config.yaml
head_dim: 64
norm_place: "pre"
positions: "rope"
rope_base: 10000.0
rope_fraction: 1.0
attn_scale: 0.125
tie_embeddings: false
init_std_up: 0.0347
beta1: 0.95
lr_head: 0.00413
warmup_steps: 200
batch_tokens: 131072
Each number is 500 + 40 x the weight over its row's rms, rounded and kept within 0 to 999. Layers, rows and columns count from 0. Numbers have three digits each. The size before them is the row's rms in percent of the matrix's.

# down: layer 5 MLP down (transposed), 1344x512, rms 0.0412, rows 359-425, columns 256-319
# gate: layer 5 MLP gate, 1344x512, rms 0.0709, rows 360-426, columns 256-319
# up: layer 5 MLP up, 1344x512, rms 0.077, rows 360-425, columns 256-319
down359 101:466480510467488439499558522545556442525470490535530478474464518449487442473590547458505500493538550499523454506513606414581466528523485502445543516470487512502469515553479443529503543467518478
gate360 091:471566544491515533489501522486485516500480483486453493461556625484495493495374487521469538460438455529493477492548523420490604466504602551528387485523417522483519549507463492498530531475508494
up360 099:512539486486440440462499533491462530511533463516481489467528567580518412495513462509443510543464556539496475403558599532498597456430493404472497526486495418483512477469460499459514514551487479
down360 100:547475508559440497511498477558474530488522488540478481503456472531465450489605546504472509534537577544496480475514544576505516544495383428454533528450523462516541477465545468451451508567451506
gate361 104:540498541499511438499464519490467518444547400437435526456400564520535541472514579487553490480472545442515501487505501503501481457466494424532556490569479509477558459496450497472506459553488579
up361 104:489494486554544438492479516537523529524455440554467532578486569492467505457463602425549483535457432501561457526453495492414470492467442512541393514544517579593548474576541393511455522468469432
down361 103:495494469497486471456547529518545433567431531525563499433483545483489455499447499479450469508438512559438448493481491532529548489465508465535466487454494509485554499516534472531465500479543395
gate362 087:491517525511511496512484496492513500510548509498557494491537534546504438507509471543508453508552472534485580571508516533523519512466476396550536459524552460479523548495439526513456553516521479
up362 096:458423480449522480497524540586517552482526549457544469460502526488497509508546512490544498511525510566504504570459465556461397558529414470516573549529528462536549436523538512482492456492498504
down362 096:461479544493490538515474494537504541520554512552530477512422496542499479504463467535498503478509536559497502552470469533460479523508430506577527464528523445433554516486585489526575450465497555
gate363 127:576504517526562522455541488452589458528560490547507571486539489377435509537574464471441511525500468519514466479515471494540559499543472433452464475513531512528510529526540463545464464482515498
up363 210:554504523485544482438562502435577450487558492525482560523498465388451481526527491477485496563528468550531486489496490503511518510543447455467505476507553520551512538521511542513481506473518497
down363 126:506452506503559468531526532496536501501538568447503500510462470432516406492507532492493488539510527594540475513469514475488516477480540501523474504493599536537524550489486573499495519499497490
gate364 096:462514518507459516608447471443468589540491471492523508461487488481563551512554429538459507541453556495478549474579454551570469551522453527503516500519598505488500437502536499426493495601515485
up364 094:537486496458531538531481473499505500497526470456527478518506441535480461542415536530486510538481445480519449500494508523517538513465512551524486505525518494540613571400472471441498492492437496
down364 093:451529516575445562583431508480517556473533515496520452414460503467543521503513463526506503478502549459540609508523516452512505506463531497517559451478540501519487474562551429482552528584506498
gate365 090:442471496495472509414456531450399496516536540514562485498521580459413521483579546506562504453535545559464576495444487469508552458545451464469475534406510548551534486512511492532527522498525572
up365 095:567518480509542459501453531456520584546543543552528524550536500479519425485457528483453534514482430567488541590448478511506472507541440465496452486569510574494430501522533531527428431533492514
down365 096:516471445524573474401442482502487476464455518526549458461448536477538418446522485501444484505489444494489437532547581486447530444497496439578478468539481560468490487487448483545565484475497498
gate366 104:504525440476499456510518551463499497499403563480481511446545524470547515515479501490517539518438436429488492460552494500537463535482422550493437526553454490429512475507472517535548557547491504
up366 101:466501468545454516420460484502554481448451534511462452487575462409572473464517445462449523491534473570537467505527460524540536464483464539461444546501565470433514477514586514500503454531575453
down366 103:508520490521468543498549489433452480543467562531556498441525528521602498464550492490438567520458476466460449429499504508478464556467558449475455515559502510482480426507490462557521474551549480
gate367 101:501460521492532557488558426487506543440449514461462529461460516565468450462456439499557526463455488479473505458517477565495459537498469512420504502531521494458424499476512535522496518500541556
up367 095:522457510497536456550487501521424467481568472522533443512503534432529432430531526485466483488479446453558446466464493452472548479503496485564510568481491513547523474500465493457554465514536464
down367 091:443468444546465517514407507436441545494422525451479517502527504477492528530459476491507489523528466507472491560469477559481565460475492499470561517488491522529506526513538459506478559460550530
gate368 100:553497562456476462520481480417468553438499426468440494514468544620521495465485533491521552536475499504477530486501507478450539424511448497468553501462494489519511517559548554513452541502445508
up368 093:546482495527538515422438531502539594520484468548461527501420510472510462474497566510570459534532500450521481532446493536422445500470456517525556470530487540468505499420510485571488530530469458
down368 093:451496467509552513496510513479465485524561444494498434489474490409477415500521446470472530474525506496554464460495499464524519514497599504535499503536624590512473532503482486452487515494468467
gate369 103:494485524546492513523512482498524541475506496476438504558513500508521517521517524470490477486482477453498521474465480538526503464507475499465478525467491536435509511568486445494472547501494485
up369 105:581480517485521522476531490510451561555497573523533531480499477484608439464481457475516476510463509506459539538584504446525481492476595397499519511562467527477397458529480479543559508533519480
down369 104:484484527445514511496457489533437484534426490412492506573539497479448425496511499484477409531431485556451537521492532530497560452555505460484423494436501515519507497502518507503425494470519446
gate370 095:498539493402521526494464478524497522548522558477465478548514521502541459486505523495464537437451520501421510508549460511533469473453450571493486560494508475538476517573548537503436458490510483
up370 090:550492541565435473461441565487475550456544447450462520544506528506483502484545490539505507613528444454515528531514470458519538513537497504472482504426529484402536501452488367499510461472487501
down370 094:574504513457474508503496530518468491522546562455474495546549542568520486474483493571458542566495490525474587522551469450596538517456454568456475598426501414483477549563567487500504473444512517
gate371 102:537500512521542549528432463533486518500508527447528458501459534435534475470528521463528350405520551495461506500465474469483527457486518455478525458449559512498462406598521457581529489429446501
up371 097:513499509431463446545536481481422504545560428456485461549455480471581466482558592515544519545472477439600463502514538544472519485559556475468552450531542536455500504520519464580434492521508459
down371 096:507467535484446531490494477440450506480564490439442567541454478533536476528482514547440534527485476445598490413457483520544509527528484538488458571533506481492475528516500464449488419572501449
gate372 106:543523451564563567529524475468476507545541506456478529460513448582477449436513505528530544550515554464400472501500590523519449494486530589466500503487471551464475522448472527473482447523514502
up372 105:449495505470515499478498475451427461501429475516441459474565511507507479471472547507466564531532440426521551494574418529501538546465455485549554457545537470553560505523430487546472517515465514
down372 102:491554463500489532468516540514551458549534494579495587578497573518562470505515552501495455529554426527408502453510502480561481483457466471477479497563459467495545494529458515500547484481533500
gate373 100:504545532519497434476524517445455549516561506483465477550521514457555552547414582491486565533578523503491478505483515429508441462428471444520431498451484452441521570500547419542462498480507580
up373 108:476558475505558468470498464504470507498481588513480469579470541514450490500454470552513518474517543436521539544505381518439481597501413507546435457572495521495521478532426464545560473509461505
down373 107:498509492540527499387527550514439539566532557509498477518508524473537506491529476478391479497530497432495519477465485448464547510502559471509525474516509482522597537452428559463521475493505522
gate374 092:495490474511446534446522524504557554440473474520506585448526524448587523554486496467501501588427467539474458501455570497509463424434460474456572505504463526521531522520535522478481572509454528
up374 090:496471503542477512513478525406528511525517488556550506503510486476532508545518494461571518570534468510409481512483403549513447465514417442480544559496542426504484486457492550460553411464477507
down374 094:545460481544495473518459508485466419577535484510552436538545483492436510470468494491537587438536498438518486529515430516490510534530415444468492546441508469518518512477447524497480387557496504
gate375 095:503400546469504557530455439510482579431597483519506531477531488502497472442482489459534538490454465506552475507465495521509503527531478455508474559494486464576507497450544478521493486399493557
up375 099:507542434556476461567542445516470415528483494477487427481509532493523471590404457495484492524513462419541524508477515484506587465521517529501482573488479485512620498523525460497500428508447491
down375 098:519464495517523480595506537487473494496583553479540495507526524547467442543457481510547529516460447484569459536410526555525564463547489449514470583431445499571580499470490495547458421376470483
gate376 102:480494438432583487475486527560476523504536520458492500559452501520415490450555524587534541464412572507481579520457498581452533538476571459463511537524494468524481452477544400464509567584449467
up376 100:506615516426502467490459502502506493519515436578518493495530468461553537584607493573521532564425444552515555473504480488494490443561547533469454549509465475482514528461485560493554485393460498
down376 101:503539471529495474535554511488548554493487524508562477505409497427490507521450539513559479559508486500474499468435440534532560508563498555548574493513453451509560503512501527494563434486492459
gate377 098:502375508433530470479495525528485507568490487513497500475532487560478459490482449471490487521572482486491509583520467558452543458501450496497533492456448541479491474541515420480575488540474360
up377 106:547483493417529555535509527516426472540506509451476420501497525516536501483472517470441450476495485500479522459533447537482488491437529560497564488448562531556500584452510411568557445492538482
down377 104:457487532476515501448513527528477452460490525495483503479529537524517504520495468531491472526489476505536404475446435535458517481536555537475457426455503613540498499538547501432473505568458522
gate378 097:485508468514582516454470514578487444517478474493470516527494552549502530516540498495495487499461508546479490536523464511553477460549538438518556437574496555515462486465536485474433528468483534
up378 096:483498479453468494517464528562491416485468484478494523520457517482590437594513569568560509590502503535454586489486468536527473464483498471529586522435493506486528470492450457491533472543437521
down378 095:498484520507437463491549502477522557517484565452524518471478497414464510520516518481525530437498532480437496572491500488425532536499478520506476579427469465491476540582490516525505515548521477
gate379 100:459438362436558496602478531460550550497498524461501445488500468468495452479485516575522504491522494470532551466566523535496495579520497528491430443428488473475508582524453477521449513452435468
up379 094:464479507506524612517489524475469507508598545550467485515474527482454482472475580445480455444475462527454494580385501445518579443421524480474483471562554441550502500537538493458526455536476553
down379 099:525458519475430547404520489611400527475494490505476506585512443569495487592504488466569535495477532535454540528527501447523481491503517453509407519505512457512511430534516485540523470552535533
gate380 098:515493533491526522489506502526542542541550447469523555503463502573480492547478533509498420505500589513458462549554488457546496494488483488502521543404515517514495549451419511483539522508489568
up380 105:503499520426512515506526465476612538540510471449502466530540564441453521603583494537512481451513510451455553474562458422452522493566543515484523415463458431490475472471493456515491658534523504
down380 110:534523500416517529522505524531517602489545425472502429481498595470496513542602529505517474509587509495475566456571484447508509489552532499508538469423450464467523522435507491501523548459491506
gate381 098:510478448534538462498528479478558482525540535553445503539582494506537541466472501469442502495555437474524528574437465508495490441441476413534580420492561498565590452497560521443482418521550566
up381 107:497487529449516491518504460487460488509442502416452489516449494537457568518471508517515509451614469548435530492438488459506458490523453483562454511508549509479484493495476499484523504483491495
down381 104:489504505434463495522540453588497455536427514509507524451446503539471484504425439499518474493546558503490495534483431362518413424483495463510477577454539541503482447432497502553439494434449468
gate382 102:493479451543545523501537448464510480482510509530467470475456512539572556552565538534519543483570504485512524547558514511512572500542485473487495497508491431478517410529525473504545489494534509
up382 104:502483554519522523470415451487523469504511434508507489486445413466533582515496429503511528545455475555512521539450552549574541510532499559477551471519475534479511489574439450509478529554567520
down382 103:549483509512535448419538505460520485514499498545574533514486481483530580526429449528504514491472442540580535512506471525477481543526509514493532490581462534500476589455532444448523526473508560
gate383 101:565426522476503428496487483525540494622532516551507467442544547483501474535527499500488506502502497532470485472474507500569504415457420490524456539532550532526478481538482503475581549462519518
up383 094:487468517532509540485513470463473578504453444479474493554542518505519476467541500565509604569512542490523490485534541626495503538519558460452519484528519501465488524543499571519533538441512485
down383 096:418588538469561451562528475501535443503524507526603518476413513563489488595462468500525468522513420435490530544408494432504469500532512476538503504494484509550553582522449552499486511530515455
gate384 100:546555516531560456449553606476575548510451460501557565483522442529476504569526498516540502560478499527453511484483497543563497443510528545558427513476457531478568558552506486468552458476515486
up384 090:530452562531480469526517493453474499538472474575493507463451471529558501483511460497430468547461489486494530422461484551533442451490473460520503510530521501488571507516565538474529462519546536
down384 097:492475522487568519499525534521490501445559498497462486473489547525479490504492572414465551498554533443567512571535483413544441495486469477515589507521472509504498517454479449528443550489421531
gate385 102:465511447476489503424525544472578490595529434533445502484567397513468467538531475464444507485554475541544459515473470517441555498513408515502543573466496497497528550458463429536511509528461515
up385 105:500512504471559500403517493502488498523588521489469451539487457505487435493457537437422493556455472512502546515462503466584433495506514420467521445533494609434543535547493514485505532500460531
down385 102:461530482505473546480475542505461540513539446499496473491526517488487443503585466443493513400532464497501514516536504463518489507486540576515535485506455469499522549484475469551484496510501501
gate386 099:569514546504506503546474463407422480409459506491460483494515518476559414511508456467500474559504467517467525504509479500544473498408540492518489550563462472437506472508509534478552511476481524
up386 099:468520544405503481530502478463533484484516472457524491549505475497533472540500507518569515529511476466559493559518493510497507568578571555401481506468415547499532463535537438478527551476538533
down386 098:507538439491482513486567503490529468517493504443437456483524494509555511546525459540562520538554560513530510549486469529481465550463458445551452550492520447442488476535521428486504505442467484
gate387 101:485527458541457498511549501516560486442447637538492575506498537493510510506492475493445482470450467497566490488448520482466513573444539552480501446492471459470448509534486458474500519453414511
up387 102:547479468453476508554493536534611542526495524477393513564484541539425493505535502490550537536552463527464431507472534485492500517520503578523521507446569502401491461512501465519550496495447508
down387 100:494449469514483502441471510569546495503585458460464505512508404496531530442444496449485455485456538521584518488457442467514475450474507446416512496480471540488490505549557558511544475501600436
gate388 099:509452512552487411412545539443494561487509532510544522544503448521473505503519441525503496575460472434472472507419468538496527538475563547596451490503487472432454463431564548522540437517548518
up388 102:520464487445418508522558503526506505540460510548458533496461467448410524516506421511518505564424519539511510494476494403511510450451528550438621546508501525487498598484499477479508455499443497
down388 101:459446475335505520477507468513513522505431570491510589515462528439492479582483419522494514593541587435542530550515441456481526530480597545537510597501493504493492513493503501534525454516573512
gate389 092:478564521511519477485481471477479500545507487538446479469556529552578497486489532498451412547641470524451497527390526508459550558515468523540494500513449526547459449506478483526538519503522573
up389 105:530440525492472515480514497489562538501563443510496523587471503449538436551523462493539509534453436511493445554510507466490551480544456417517558634483482461461458518428499448531478499524523468
down389 104:564554526531505514550470544464530519442601478483487476484553499475582488509536530449498442519498449587498457551510486494445559497482459427500464597476506547478405450399512446413462493544562496
gate390 102:495489513538517530481544500479422517517404502498472458406535494530521446506448500540503494471437402565490522471520447563514494494545420507478432553535543479509467429489561527463463452504523550
up390 106:483488484548507457508585569498482538498491498534450538465445517493484555483452510491505516502522452531469480490516471477477497508468544534483465543483521507455485558480580536522465527488563486
down390 105:389513513444506542462493565545494491523548493508400573513536528408450528574544539512564492498516459474514529472548387503505504479525513536514527481497496554554544456558624439537479515483510496
gate391 102:446450475509556477439435530494465516507467520512485538506563465407432527467522576441519546543505543525517523525477571591497470473524454452477456499515453516505457490443503465511517513524498400
up391 089:523527514497461476564530448518496474535484424498565535539505496606568425517570464531443527483436511513495558505511499470474512465428555476426450455396551448447460577510536503517504523488510565
down391 094:515503533551503524452447433466477552510449494507532464530489457394466543504438536497471555518556561554483479583449516471464457538529498505514549476563480486503452513502540460543471545530511464
gate392 103:544483506494468516497514503479523468437441549558508561509502570494578499498480509517483524496490496365540547579449496498586466501496534467554534443477519535493567500431470477555486506462554544
up392 106:514496487493466438518504463448500530489514504414589485499560455514519546488519464510458481466525515485539556480482495454531501532506474560570493504411494583542462534498493516507454540578431509
down392 103:537496534469438457519528487535528546516513426505569564537456484478466484482545523518476431491525509448468515517525472439525506503575504454547531500542495498419561568409498508465471552562535532
gate393 107:521465537458434488413509451483504490501434479509559520469527526544589485538512541559460505497392413458501521529553505503497494496481483428441522503484469514501458522445546494565516467514445502
up393 102:539535488462562517511522532470475559488501534456567520516471513471476521538518470458516416529585490542430462523491462430479501447500497450538577563476484508503591482515530463525489466588519566
down393 101:434493497531502495515517517469475519534446426537540506526513539442514436624465503526481494440487524535504491576554516516633494505454510510542508484510487477548490474491534482498543525518535528
gate394 098:477522470438547535489465516481499476422480549483448527461439528495525560475541525572470443542479519512576499549482504585526468484454466480460488476577425466484496496474451478541448487533486405
up394 092:516606484490542541449549531509527454467546511471463463435497582424574471496458504567552468471526552497392526516430504516465513472529511551449580513496471509511560518493525448448461546511516502
down394 096:553496510535539455540528527537572546478533491513523515492520454492476450556483514515545463488455517526467448534411498513510544497530527533524521584496612539535526529505461515451533497473502567
gate395 103:527447509481504499428527552494501480501557462507477465545538494459500487505408465486471509475508491398565496473515521465442478439443533589564554573547599454396528529464478451435513538489460500
up395 096:522532483507495427538489540515479513530509517566493444522548496551531488466503443459444484453525594489478494483498540461524545430509432544534468539472437485487518458489579469490489481443524490
down395 096:539539484493517464610533437468520457443475546506516485514448451546470517510576448499549518466510454537477552484516453484560509559469478473464460477438498527500489523537542546517563458447491514
gate396 102:501524470542506534544472521442506500423501439494505501445486524572550514475562526469457469485421498529526515465556443507488466508515482538487488494468494434517482531487481501484481457491458450
up396 097:507535548458451536522507533456475530506453492460461477479487567512549495475477429542517524507469581490511581527549458502549437581461512495536442514511569495504437426456567526488467504502451529
down396 100:448572497473483427543460531544464459581558519543476604529521489502495509513515509470517492500501493501510525487456443511546504423552429454553402535500476504533486467465514514469501472513459580
gate397 096:530548518505518527517549456555502507537502479494477470488475543574524462527456482508489476432438555427542510409436449536503564499467507505449499480503455548558472518506459470559540507560506505
up397 097:523441563525522535534532492515569453475495513485506446493532507424532485498537550480558524493499519552457521586574544508469496534485437533526511526527525435422441495464565443474431495500509506
down397 097:504528491500476542520571475536543491512383503573499458452509540528557440441548556526474533463481488455497562460465413502479558494459537517538490557479503483490468467527501444570516558449503503
gate398 099:452502516510388510500476493451515451485472547554562486485563499523499508475517507503540465462431497490520529484537524510455442561471505539475479519515418544475510473534482458519540475540432516
up398 094:525452428435528387479537447497437461500472500526545483591481472486425475483497540533514483476440445523465478510484537495555461548451461516491512582536434489510447471512453567454483525575549494
down398 099:570484450469639460531463463561529462527541472519441552567447481481506495518459515528506544483460529497461480516539459457501538488502488536534460539536533485512454526441495563438457541483544480
gate399 096:588448542520498484525467507524508564467397536512535528544413445494574449468444419520493393485488475491402561473502484520529494427486495524538516545467450532495544479554519553435562466491495506
up399 089:526488529461436487543542519541471508492462541517573480520524469463507542524460375447471462474536525491416518507462477430471550492505496567500488509433566522515452514488507503476487512452479532
down399 089:410541501476474504405542494484494467487489446482397480484535524470493544512523561551568484530528501474584442470497502485455470513482530490548466469420460518511528499483568397486518461545506506
gate400 102:546457562516551502513525480473514506430497513434590540480529471495502513521457509528553526556484537533494476468452546509488479467512520476435519464497517511444459456518520538490510472583499449
up400 098:509493468495554516515455439495506511497470415543498524508554491535526518461559468488439546486470478496543537538533560530441539480511486558442430468474536518540457493452577418549479534535443538
down400 099:566473482480532499527470476485468533469482509497530530503524555457487510436566461497546574551438504575487499461439600527522443440563463538466491483476548508585431508508511484505524515598522518
gate401 102:530496520496521454508498532496543459400493526608502435579550486564520546512499397471422476568509510530477447519506485518495470471510527494525552526449461512447545470528493487528575523513480493
up401 098:545550460467464554487535507542415476480455571551484467482456499480525461468513561561547575399460449474458524533552499546544500498510517570516528498473614519472487504420493529528536506511578514
down401 098:473491570481533451562437479516520481502526486452554510598474497565474487488519512423502530495589552504526499484496468536462532524560472490521531434423560470464529526502484487531510499514460519
gate402 095:554509466499488493451467497530563487562518498502512483537553443426471503496430500493515478481476462519433465506535508521443474459492492527511492506550455571491430441496514472507567488530447501
up402 111:397469454534502509523500534483511528479514548559433536476430516577478496516540462499515517528504417499606447457449498473482519546435465489538483498406506524477564571507540505523430474434490492
down402 105:461495487481488530509495504541520501511518568524463500503463500558523509482501516491487482418440424506526420420461510502461508504532477495516451501456423555506549518530486545527492472443436482
gate403 103:468369481492440504459479553473509518490467528511461496509518536538477499466540552408501508567578551460477424528555509480521499536444478479477498463493548506515474496498549488465486494536519521
up403 094:471515508476594495507579459483553471469509555547555555524487454471499520504515456494468511545520507583488560445516479488417559519491505496470498555513529531434576464474432540558472527460505432
down403 100:449472469410460522479528493518430600508508492494567543546551488560522560522474581464503447535571461537523522489485498509522510548454496464431472501447547471479468465471515535565490558449508579
gate404 109:513506517494530463567564534539496442504479573483492436452479489512437430508455496475471448474517545497472457461510485549520520496490474449482479464468478500484498470435466454503467529535489542
up404 110:521523569445482482495551510517502408548556457522484461588492547588422476545433556488509505588480480505491460558448530635459409488438574507494495478510618516467511472502449529497513528520507472
down404 108:519538511473419583484548500484615468463464460510453479530512503524487455498523472500513466542500427570392507518478563546476553450500478458467506519481538498405538491548531544460564485529427527
gate405 096:550541457438441513519497530503449518520519468555526430540520589575516484516520445505552519467576540483484530519512452543538502484470517503451485529413521525453521462524514512470442512411551500
up405 096:514461452568551535462525528494486460497486543530447552441473530428461563510521483483463527481527568548581485578480445483536543535524558468480521533512528459469530463522503565510463471537521521
down405 098:490519468487480531550498445484456514499559440486564411586448466496428454541537539485505527476523511537587423527564533480490486536499515536480533527429453489440475474540502490482519468507480533
gate406 089:496442433508504446517478544575533473511494457461470566463566475551482482537489545498443537443525527489560439480550459465486521486469507481438516442535464474532490540503540457557487487458456458
up406 094:494496483485463606470455459493467525532483481528484575496511492484551559451491514431540463537414543525459477459529564497447511511442452500525498523530504485445465497489445506488490469545488466
down406 097:484409509547497556468372525566544510418471478522543564493508460419476499431497538459455472460455508444510485553476518475532586530457508498458589478523493513510439481581564474562518507496579500
gate407 100:549462502514550472517469480503492523509448507419484470461463509493456506485418544524452540481506520490534462510542576535584498505502512492528424563512496529433471534522504479506495460513487406
up407 093:467603532432544441453479544471540543475540463528493519536503540487601513505461379483495484498500431509471497547508418513506478493542497505504506498483515515499481494495503475517547540447460546
down407 093:575418474525555542464499497533502509468455491466485487467514449469486471468492557514547519475514557511546416503526532485510492522457497540451492492514486564461456514504524526511404508583553470
gate408 098:531559446502585505521472422526500521552546490506443501532510486515518514453512469512439463478524547577427536502453493479611502503529521515409502505477508496482525489552485526498457466547473478
up408 094:470509558487453475512468520489535485533500480487539559464527486464493522496432476513512504490440530524512499455486487476468541492481549460457508489551506519540557511498507505490513554523515540
down408 096:527464434562552462482522467537530515488417464489451498529518475538510469507511545506505477504488489456475522535508430486573537527477535501455526512522533445467494494485497544528539519508536550
gate409 098:550550548508464462470481515537490567484495591510468493511490505519480452492521510509521490512489536502396483505506436558576547488490500581512546490495441453402466479445457480573551537421445517
up409 103:541472496525556510497590537526537475531516464572494438484496568512531517449507444519435472480520496546558515527468515520512470515515588430461539539405505426506484555572471524464403427543528546
down409 105:492487597505514468483542494471533482540507530557578449458480504562508495458537448528531525470481520447479505452438494495503479553472490502429529524486501395465526584548461461466519492525524486
gate410 103:444447534581510504437512537502511496541565498471495465494537447486410515489552439501430557599419543456515547517525498526520524493438393500533592520506536482499553450512518475515518514457515556
up410 098:465472464507479443475491505491571477523591537467551487490479515498487491474438476528469454530422526479514449494437543540470502463530463490499481498475543472488485471564487494462513507513456474
down410 098:542506442493565460480470416494520507497415493502497458512439550484562459502580486537477453525580502537478497444480465485476479501505514442455493467456536509457408508468484533518495469539474449
gate411 101:565548507508512517501552479470613492578448482512491487500473506567563457494473526577554522429554502492492482509519503528508484466583475502497484506449475465501521529507490456568476491460528542
up411 102:507510556452532502544478466506424463492543527520462475505440475515489489470448505453506539545482422593536501508492459547504527452520517403515515481505512466447462464509487427465505434480532442
down411 102:504482534436468548490482557488490463524474467449473556491483499542546416477460506527458520526495441482560482470538528558472561473536524405528497442514525428460523524481536541470447501498501539
gate412 102:546531513492529526486570413523523520490432505489442530493459423505490557487500511486448515552492503555509573482523469494538525515460507457493459553427530483484496503522491523520517504581522528
up412 109:534492524516490549433533524544487538536383500468480530503508478522472587549469527494484518473461493567512493486418507519534523509481447503506498487491514490476513435558554496450525523538410489
down412 100:505511519527524515441458527557468525577498507478508535497493496494520520540420514498501495460449457517516401533433516551507475569483431549540536527472485481516488515432502564446509483513452453
gate413 106:485505530405519510481485548481475571557465473526521457414484587564502569522520529487514540473539498477465584535506492481512486470557521581486517470450518446542506499527446506461552464464492412
up413 099:504447477528600564506513471559497428548518486519534543484562498504469506511462508561561432514546526555550469510558515471540484566554459457531470431475488526508486556469571475472443593432513460
down413 100:577436550538524512519508437528451479487473458503482486520554506519519457454590550513497561498511522519474457520474507476486453455518458425514481485488460417504472473559479530503528468535539519
gate414 105:566483512541458587507556517558467548531542463552579492529405414526482528457570433464458533473483528517470556563479492465543433512488470507503549464543460506508471542544471530501573501551457569
up414 095:555532452563485535468484542488446512496510533485501549424487519536475561508511513492402485558493437531447517488509502475477519481456484532425489507530576487486530521567463502511424428520495583
down414 096:530461497484553477447470497497489499424445548498500456485528510474521525481523470456607491438458508473483548504436539532520508495473444457525420498473514469541530450460514507486495520520505508
gate415 095:496540556486460499535462518504548511439479473502596499463512572472463428460533500455533456504382481477515514489482464486500445473573503497464500449536470554551513503483520552439483439555527526
up415 087:504432509495539542503431466477563506587546430544584470481464477515444448568490515457497479513530540452540553497507522413461492457514489480470449442426555528510545545526523439505525492435429473
down415 089:506516459485458459490516513496428510463480495440382562504514540463523552468471452554485523472471490573444477480473468508539532536473444483518554537617478533479478490527451562602512466531538459
gate416 099:424539473516574515518505492438506493578490515497490546457512520524485517521429469450506502483495515525546530450429545490555452559492521565478512470506564518502476477522526492505545487539565569
up416 095:560471565482445467525465482513487537551470430449417528505472536581493486538496526525536471526474485435461509481430436624512571515488527529489548488560537539572540446488551500534549471469461575
down416 095:516495527491516495466552452437500520513466491472557406482414462542505532535524490510562581451454471507544531447502508574437501538512495462522477447477528619459499566545519474507562491490440523
gate417 099:504510410455539462527495504425538505539454527480513524532460483513496538533445538569521530496503507487511418492502519525514499497503453563470464460509517467523516565532465633564552461495557562
up417 093:447486559430470475542462528505491478407521566519515504533444400437481456602523519535464425459536492476483474458494544537483472490513555539479588463400499441474447546510498523530540488538537526
down417 097:458468532567483457460515510547473550505582533505554507464471456431499443494535496451487449458479484464483486509504480479508490467573492497505610477497550555516516451417511481514459473404555422
gate418 098:482458492486439437526464549496535509511462523519460504471500451412568473502561513482509482582451551450409443454497508533474488493515486562440456514447549502535559417493523453520458537544546469
up418 101:430474558528544479453512451441470518509500490507475541452479527552486471513455502533557493459497455577486487481490497581466487477493463447488472519572513465530460497494481521559550383493535533
down418 099:434473544523506480449441487509553516503491494480482513502573496427506446497553521508478488547479548517444483451522531541453476446516464494484398544467584543430478482488473557507577484511502470
gate419 100:542505493566477480495441470425420495491530472498506431458466480419484430495453498525498455498446494521453510491523515456462585440561488442488431518446516463490458524563528494524529466482498433
up419 102:469489478476509508434524539502601504553491449475509494520510470562490487540483531507545566531521490519506492490495480516499381581548555514509515523481519458501448558461558455532425535480529525
down419 099:477483463520486539491471510499510479477541502440459512522495512490434487535490539516435478516467524523479469528433508547483527489546460461568499603569499516515473547469471433465525475551439481
gate420 102:488511475509462534483493527477505537545487474502517499463501524518467528502561467528500520502507495551447544490524531605479429591459421584431488519584539537526612471530466452494467531431515430
up420 095:507476473521463580493524449552516508461524480514543522450491568522589466486479546512490526445476492524454533504530469524579537562482576473438546481483430449520446521508362541497522600451525444
down420 096:545426466485577514515521483541587407473461476539496477525520474492499411492437556428517520430502527511519444556522468484445556560494578456506488523479503466478460485424547543539583469563507509
gate421 100:578517436516540555454523464510511467491532553491498492482485420522520500451507485541456495532448468546528609475427470549470507511589431528504483522560448490415507446570523575534519575559425534
up421 105:485509472451575550469513493547534481504534459459461555457551462520490431460504559531420505460474497506488449447456473476526523473416480418484452486467496489514501444434483434500496482541534503
down421 105:504524504592542421492534561490442528493489502507555538468555523511434492494447443528503539469510517528517474516417548503514537480572476459588564468487483533510510573482471461438412476493479500
gate422 103:518530583502499602564494507542567493529532504487488528470489454476502486515527491499543475450466466479448549526569529506527519486469501481539514476455492552544544507451503537526540496465532548
up422 101:469491553477550497490534527484523501507475564522545498428543511514504419499513514496498498457549543559510521573500511497549476560482535547544534459492513472522538509499476502495532448556499575
down422 101:525496472483467440485486525496493539469531461498434508433466528472543512477406467473481457567459562523468509484507487475520546487455573434503536530472373550450472557490450507442462548456597546
gate423 098:438439509433524510479420543470608521481496497496558491514488465460411555581450543536450543566501503487544466488502424497455487529484522471609541487413536476498518525508541482500587479467540520
up423 094:520463569558500475537524485548506410512462554473520459434478504497478486533438492432529578502496471481554554475532517497539515529505460428434482434531535536557583559443471447511501454602518539
down423 094:462490443499501507521459548534534534520471501531559447504496558466420436522464532542502489528524522452569484500491448490453532452436538509548502461520488520532542571529516424539582456479579558
gate424 098:561537508483451508481380554543501469555452500506531504447503544470512487504498518511479464509476502485462533487525489468493488449573544540472588536500553509534568424496418513461519523446522421
up424 097:508371510375522464517461556452473556509560496479528500471548483443514512551599473460523515516499504457559507532518511471472509435549502542478460510471501431554532478476492514488458512519493505
down424 097:510453489446510490557483479524527491520506531482467552435562494463536444498490547466522489538474485504630501466434493531441568570547482454489505477475482493463514449457519495438459438516509470
gate425 089:426546459476449413465536482556552494491490453421498582559566526555503518502506485461473497463529472498494516511524514454530540464517546503544501433459542435507536477452514388560498549525478466
up425 101:566480463542480493524475452561449565556532557526552461478510469504475517486586433455576503421468531487438496545416486516474465483502370467509530537507474566478567492509518475431502541514516569
down425 098:470531432540490428539525508556491578529551578517532522504581517487480558511591431431570435451502422510405544499411513498518459460489464447523491494466506517547552531531514425501523604513518572
gate426 098:480522532500517548457476572512478549507481470518548514494486511466504492505546506506525476540529482533544476540531551520514526498527465470502490498444498540480455543519486533515526529489484456